Weights of a small GPT-style language model, trained from scratch on English Wikipedia.
Size: 14 layers, 4 heads of 32, vocabulary 8192, 3.86M parameters.
Each number is 128 + 24 x the weight over the matrix's rms, rounded and kept within 0 to 255. Layers, rows and columns count from 0. Numbers have three digits each.

# layer 11 MLP down, 96x576, rms 0.216, rows 0-95, columns 256-319
107095132170164147092106105135168110133096134126132141150095107100142141146129114122131107105128151156122167139147135142117125167149123129141151182133152126099117116094093104131122133147144109
168095145087174112110139142135118122180129153134088100165134104162133120136070134149155143105138120132115121136097205135147127117134142115090123119124125150122136101138112155144147140127159130
138122113127097093127099147109097123135147102147144109123103097123126123124095100138142137139118114175144129130127168132128154177131133122080130132103110085090105143118145142141124103132132129
117102155125157153158133134104140139137137148177160159146093123123154134145136112130137141137129163133149168177137135114061122118131169134115122132110155148105114131148141159138172138142107102
147079137146155116123113079135128094121141143122132114130094174110102152055136120106128098154110138105108124092159178101157106087170112143096147133083117122129075147110118135118134149097130093
103150133119128113158136145110147137136161131110105107162115125111137119144129148106141155102157148135126119107144139143128117154143132141135070103132127129149147109198106130113124112130088116
113123075102123077127142137156132164134152132156107117164077114095149101119110112141082112152108084114120131141152123080060120160133139134106146185128112124102125140147134133110152111138157132
089116097132148146116134083137143122161179103119103101166096146099123131112154087119118100151148135153126157121149176139122181137120177139116110123166107091184136120159160133155095115097093167
112129161129134108116160070160105087123144151096127136116107142149150143114169139134131106106123153092118172140144117099155129134121172126102134146126194151155073131115123118146112151127171112
162092158133138108131110157125132144142129163143139108163157164114116101117084139124121121136102125131121135149129136135112153121123098097096107122123144104137084139159152128134115118147143143
161132167119196138111151177130132150107130142109081119120094135137132129103111159154094099122154081152137139123156152145156167137129122121116088114099084116097147127136187127121143118131201098
076138105160089125128133130113143140103134117177094141113113131124123108151153164093101155132130079124135137140128112119145140194098123075158133102118102149158141092123131157158116155156130195
143146112123121131121099128103130132122118124130129106135178128106145142108199117151126128137133111114128103114139099142096154173098122170117145127109120092105154102181103158102091074103152150
059114126106151127126147164133116136151176061147114090112154129146113150144108155140157128125143132146127109118107155101143157107134156171123141141144155146118127101141094116108111147115141124
114149099126097117101141159100141148116158111136158132135104136159099161175140136153124120112130144157180108116115122136107121132151148092122141147097130136132110123117095218106171123119145140
134108135136151154135123167149117116107060127111134159138123077124151110112145161126100132131117139090120107128159142111089116134158114126162107083134121141116076117110128096138103111153106130
093149087071135147173097187145141135136101090154144106139101120107097110130072118139150122149100097161110143078153113105165115158123150144146155139146146136110090155117095173106116138063120124
097155071118127134106148099120157137111099125135076138135179055134167115093158095120131105108137136137145120150129195149097119083116142108138119127111113159075107094096116148098102131167071119
141121095091162130106128099073140162179177137152176117154156124144125078064114150077144111175150126147115082086124134123148107147162154141098109113127104100135147125108083141143164138122117097
133086131133127103100165112124091105157104120125130156121149144132163098130139147161176105126110084110124119130103117120108138119087110142125080130126125105102062085145166114096083156098127111
078135084123159101113159085129093125115137099107133141129157150156120110150140156146130122114142157094099151129108089101162131153166151132147121118129165123158093142174144131132118107129167116
148146137131110145146139147093154102119123197138118117161130097141156114123122118134113133125157091111153113139111140119079137176098090089126123127147141116119132175149135135160148098158153151
111117153137107115160107084117130092133135149125115114141146102124146165151119117132120118079144170089171142145106129122136135120120143125127139125126151159139135093110170094154147121144109142
177082164112121104148112144095137119100087108163146119127144077102094118095099136137113093130148062122083120163140129104125109125115100159079137123098096096109168116142153123098131125118154174
152125136129101146166141109158140143135117134133116092124140119112132138140109196108145099142116114116115175144114124085090076083122112166101136074142120149096129119109076119138126179152084192
107115120108123091091136134144118182185152080103184129126172133131068123095123127112129158160113115090111114180140150112131151129119111136124115139154174160150159127131125118123112100122076117
114175090139152073146124147114118109129161089134137100123131136103161104140127123109137153131159121119135144124124146149136155112178157179116159149134102131102113144136101149124076121136169124
107131111172114136141121160115111140108150113112132143107151104144119144105150109126154128141101068135130131135110120164129124152140093103148147094143131120149198089117146157146137100124106103
134107117157131135151117113141156116126092109142122124142099154128153112105135123125117153117122102129123122132149145129108114160117169138133125151142153112139154100116115106118173137132142126
134091104145096104117103157156102138108124104194128129115125120124117125097147109143117103100103147165108119117119138134121127126134143109078117129134100138130126119111104105117089122116160127
122138179136088138180106113119088126158122157156156116172121129114204150105131113132149157177144090111112095124087085133151087190116129140124119090123088140102104123108058166143129110129153135
116132128151135094139146129114110115103130099110105173157167138139149149105160158104130076151124156115118125105139124109113094131101089134140128080089173158137162106121149143110147097167121098
144147119116084119136102118141127170129143110122172149110140172111120159119138130119103083130104130178119120146081104120112111139116116107095158094129116126123197119098138136149155137139195137
138115124146142174125125067151152119120126111114112118142075155112111121154106153116135108083108099111148108107112115122120126156159138123146152159112113121122162113113098142142113152142096133
103093109112104145123140118142126135131175117132118113127124096142156104106142115156112127157139094134164136141111144106148132152142098100142117166161158150153137091134116080115122125119126114
136164130127112160146125145137140111154136127123091123118153187132121138142171118094113163137114109095182116126109101134162111122113147120139128172155101109110102133149151155116174138133133121
109142145150143091085080111139145140123103143094173177155099122127157086110123134165151145147109144129147141145159137111111121175177120123135154118130142172117136131058154120141175127108110120
143167125076140108180240121142160110099091103137131100135101130110113112086176064117112203121106140123114164084140175121116158105123117178114147115118131121126063119113120130070101132086059107
118143079137147117120129107135149135089081158097085117139138129132105108164139097148130089096139123168103150147138126131146113136137133095131086138172074142110116130115123155144105122142081134
128154131088081120131120119159069096079169117159173123141099089096176151128175120095128127126142141118094139129143107124111101139137152132158102115126144123082117149152126150150142156171104122
161140099160140114113138183126105092074085081157150141142121122128102113085111104172132108113113147141156126114137156119188132142105149125117112118154160128128157109112071120118172157153156126
157117127100132062132152113079087094134132153125151178123131113161159109178092098164100105142118149109162114153144098151136101171153128060126114163124131119127153123099171136156131145128100098
109135136125149179140191121099132095161175139126121107148114204120153144108122145096116140144125157128107151135145124107120104080156117157118129117087083168133135126089111135140158111122184067
108100127125120128116164143152121131110107124150124123166150118155132103154152117127128169119096138142162123118157144146123122110148125169178152159139175130128102141169119118133124122151114137
109142161147124114119081158119109124117138095121120150108105098135108140121098156139134123101127161172104119117137145153165119132132116141126141110149133105127161116110121103128120113144098126
109150089129111147111112157118140125103122119143127134132134095141099141149118127141148098117144126126148144122117118144116107108117143165123157135121055137132169080121121152130127148136131136
113102116173117136108102134138146101156135138116123149090117125149153131096119159162166150095150113118124158154118105140137134110136165135098177116144141166128130157177137092148095149152139119
127151182146121134114130168111135113119159113164152112129115127104136134118139162118136129119135124135134168119153102107130141090110119130114176163129135148135114139103117155111125124099121131
151165156151133146103119080155078140157145136096124128096115175120110081127121082096132148126122146129122098078123098143136183120109103093148123097127088150163116163110131111147145111126097116
074111135098092099134135146168124119107136167082133096157167106110148182138152153123119133106156115134111151133169146148104143089125121128073139129120123161118105165105141096117184117138124126
138132166130102073135155181108139178092102104173135140108126130094152098172133080087130139128127139173140137178088093134104117116133120049085153177080110144132131151160154127137118156163081126
145128071149130129122118145151105100145134142160158142128114108132140100104126115151118140133101110098143150116134161108079163092122104145127142119095120142153104148124130167111129167150138130
154162166135101099158146117153150101165127137106153101108156152148121106125132120136170142137103090123089103140141088156145100124119142079167148098116146104132122097099170111071137148123117127
090123047100103126141155121163170172101103117086114109089153147129134125131150121139108118123126098119134100102147086200131140136100140139125159115124170096141064138148150139140099179132126114
158141112085113183122081114127151094142094142088144087131172196141143112103150092208143175076136168129150138088160137080161108082157164134087135137135095126082119119115115109099125126126107082
189130156055183151181189109111067103135098123157123079122130243117143130140114094190114151136086116110194154107158133131156150129110147154091153103154118140137098120107148146124155105125086107
175105098106129137103120133124148116137114098130151116111126139118120122109102133164098104107089153107122117146149156092110118106160092106163083121107120120151130075104124131091137172114076066
138127079145153120156164139154104154116144116145104143133146101104139137103116135115144142133113084133129115139134111148164143133176146092089114145164157131116115115112136110121135098142084128
156141099132129149124124141103157125133131160105152120160099141122110110104155138131135121126125118143126084094108069122108163140115151133140107095106089151107073129143141146184107111101131144
124142075111127114162120107129104123165145065116135119153115120112090154120100092102115106133126115130123136099159105127169152134116111089098108120103146129134128157148140132154097135121157130
126137130165086076151139099153100103149105098127129113106171118125141146114184108092142099157117118099106097127107119102150122151095121127112156167118114098100097147131121172112139104203196103
095128152106091142124108103149077142060137121142130141108126096132131171100117138123101100145151112112092110163143098119118158114145132102129131105113170119146148093110125078115123112124095138
104090125137126134110127144157103116125158129127110115126198143157158085105119103122174130124143144128122106164150114112164109133130108176129117093107131087132122079138095116141156125119150092
110145138129101162171124125085121134143104147158135164115093157119124108097122110106107167149159132163138084115130095106145123102132116104100136087118156099117123134128136147131079148139136161
151090100146105124143123144087152122097201126125123151136124104116110102133116129136143090119120105115108112141174149109127141138115125139135144144109122177129115097141139120161146158129126121
126096116147176137085106093090144145135138120111115091197133145153155130167107133159126149147139159144124134139112118137092141138104073143157152126133118122128144131127098168152120127140097114
162169077134129144092116175153123133141141127130104135133146109119160151159169119160142121151114106150099168141124144116119104132125144062095096103146137111159147172104111159128123148110120127
130138131111131122150131122138114132114126146145118104146119146143090119114094111137138175133136099122103126121127107107135105087139114140166129097141115140167073138131099148100122126100127146
135128111133118135134139080121144158145157139120076159128139099160113160113160122115123104163079125124141119159141148147113138121100107096122132112111104153120103103126183155115192111109140121
107152168143127067141123075127144142104136085103095142116155156164120118141108120156138083158144136135095155168156138104123111146123128143158116087069126138147148113078174123122146102155112126
117113115115152133107096106129146145097147088060139143106161135157120150126161150188115149095136080139141122136162125126124143076100126119137110153098096152140121137153114135085129113149144146
160104172131119145102081116119121100128165135120104129138155186164110127146132117133104141100115159119134127124138119125121140097120143119119117089106092133124137171116110144135155163103118147
132139151183186153108097115163132113114066101083120134119119148111101136160100135181159125160134130144147148108164176097161148093128129113149153147143124166131147191112106172116117105128127105
147130151128113097136143112142113136138139183125139149119147118125121102143127100113113098142112104148095088157142128103122138147067104130147111090107114122139129154112155112102151157114089101
125096161161109124135142131071163118144153113151143112137152153121153148143118150136159110119128079135104110155120090154101107129118151138148113076116093082087170127126123145140083135140153113
158131137136082103098099136139116142072101125169109186137163122067113081093145065117111119093133114155114105140097101148117163122130124141155146087091104111124161170134215123141126109142091160
165098116164184125146075135118112094136150108187138118176090108157110101134137174122055122106140155132098155134086123123134153100138157113160134109096153217100160126111129111146189153101046171
136131096135158166104122127134153127124100139121100098148122126133104133126159105118121096116145108107137161100140096127120091110093120118123124107119095145115119138115159149132106171124072129
133079166094116136129114118125148105126154164128130176160140140146153103148121100106121081128157092124106135125169145103136146166149112136166138115127142106141119142125139135090148123128094130
148147089122138102117136121142123139106163136118103114107124115134131131120130093110146143120154174131104130088124123150129131129157117121105096085101110149116141116139165096103133148135142128
155098189119136113122127109080162131125119162121118121146109128129147140119104158108136164117106099130149161104126125100139132111115129097120124165080143148149134091139124173121107167146150144
141134188095112120109114117148117080096095127112125134152116118120100105174115093148144098105106120146135140138140108069111128119095097138094148114091147147140101156124104095134153135098117143
079153165142147126131147141173131110116104138136108151117133094118096128111098162156157112133134159117127128119117137125125115171136142143145122071112157109144160084149132103132101129149081118
117164118101120102162137166098120159145090086116124138148135146113129112123096169091155105135138108106150121103125172095136129150107089148151187123087151174160080117116161075104149109137081105
099138138096139099148122124104109094132138148134116113127132119121172120139147132150153165110138121136109126106151077134107119199144119132135104130145097115139129114131179122131089145148140095
155116159137126124150136119102137139084117121167125160149075105091098169103152160120135099120154096159154113101114104128131151144083160105090109122088103087121094102114161092153153127155116120
115172119142149129193123191093118165144170159117126151110086134121147115082119102120150155128132122127119105165147110153147139104114090106152133084158121148137173106126131136110120151140122086
132099079115104181135129152103128141141114101102149137143147114123100145140108136100137153139107137169108152128157147128118139144173113114115140150128158142111137103163092111136121149142144135
113119156152167143133115092141135082133133163094128117146111111138120082160122085152132142090108079130123129116124134118128131173131121138134109109120141134147092156150134124124135109108157176
137096126115164130127118132145111105054173128176116158071112156126146087183131155104128142151137185120131120133102158126122110136124112136142144110121101133175123116138127105147121106153141137
126122115135094109105152091151136122125144127108139171108115139157107144126104119111099103071093142160141137164148097160138155110103063108124134178127097130105112136169133080119145136114226146
074123161104126130137112155134130073127139130112138115093131122178129114109174156143150111104157129150091126141130126175160111102124106118125153136146119122122185142125099135139088057150104098
109141114133150152105110119127139141123092148096094109126113100212168151111142129149117150123104145154180120113110136130157150126126088120139122161095139120134118127148139138130177147117158126
169102115176098111150131109153109091130121100118130081099176148128116166166094137150103155149116109075132115133092111112098131110141148119133094113170131067128116129097166148097111129105162160
142138081121096077114133118128151137152125170101139126128110098102148172149104108129107181181172119157134153137108148132114166174134156065125116176144114109143132131113152082089107107156133128
130127188183150203086118133132134119123103145120094134152151093079092109171107094142182155137128080106183126124114142101120099145086100122166147123123089161086110123125138105160116068125175133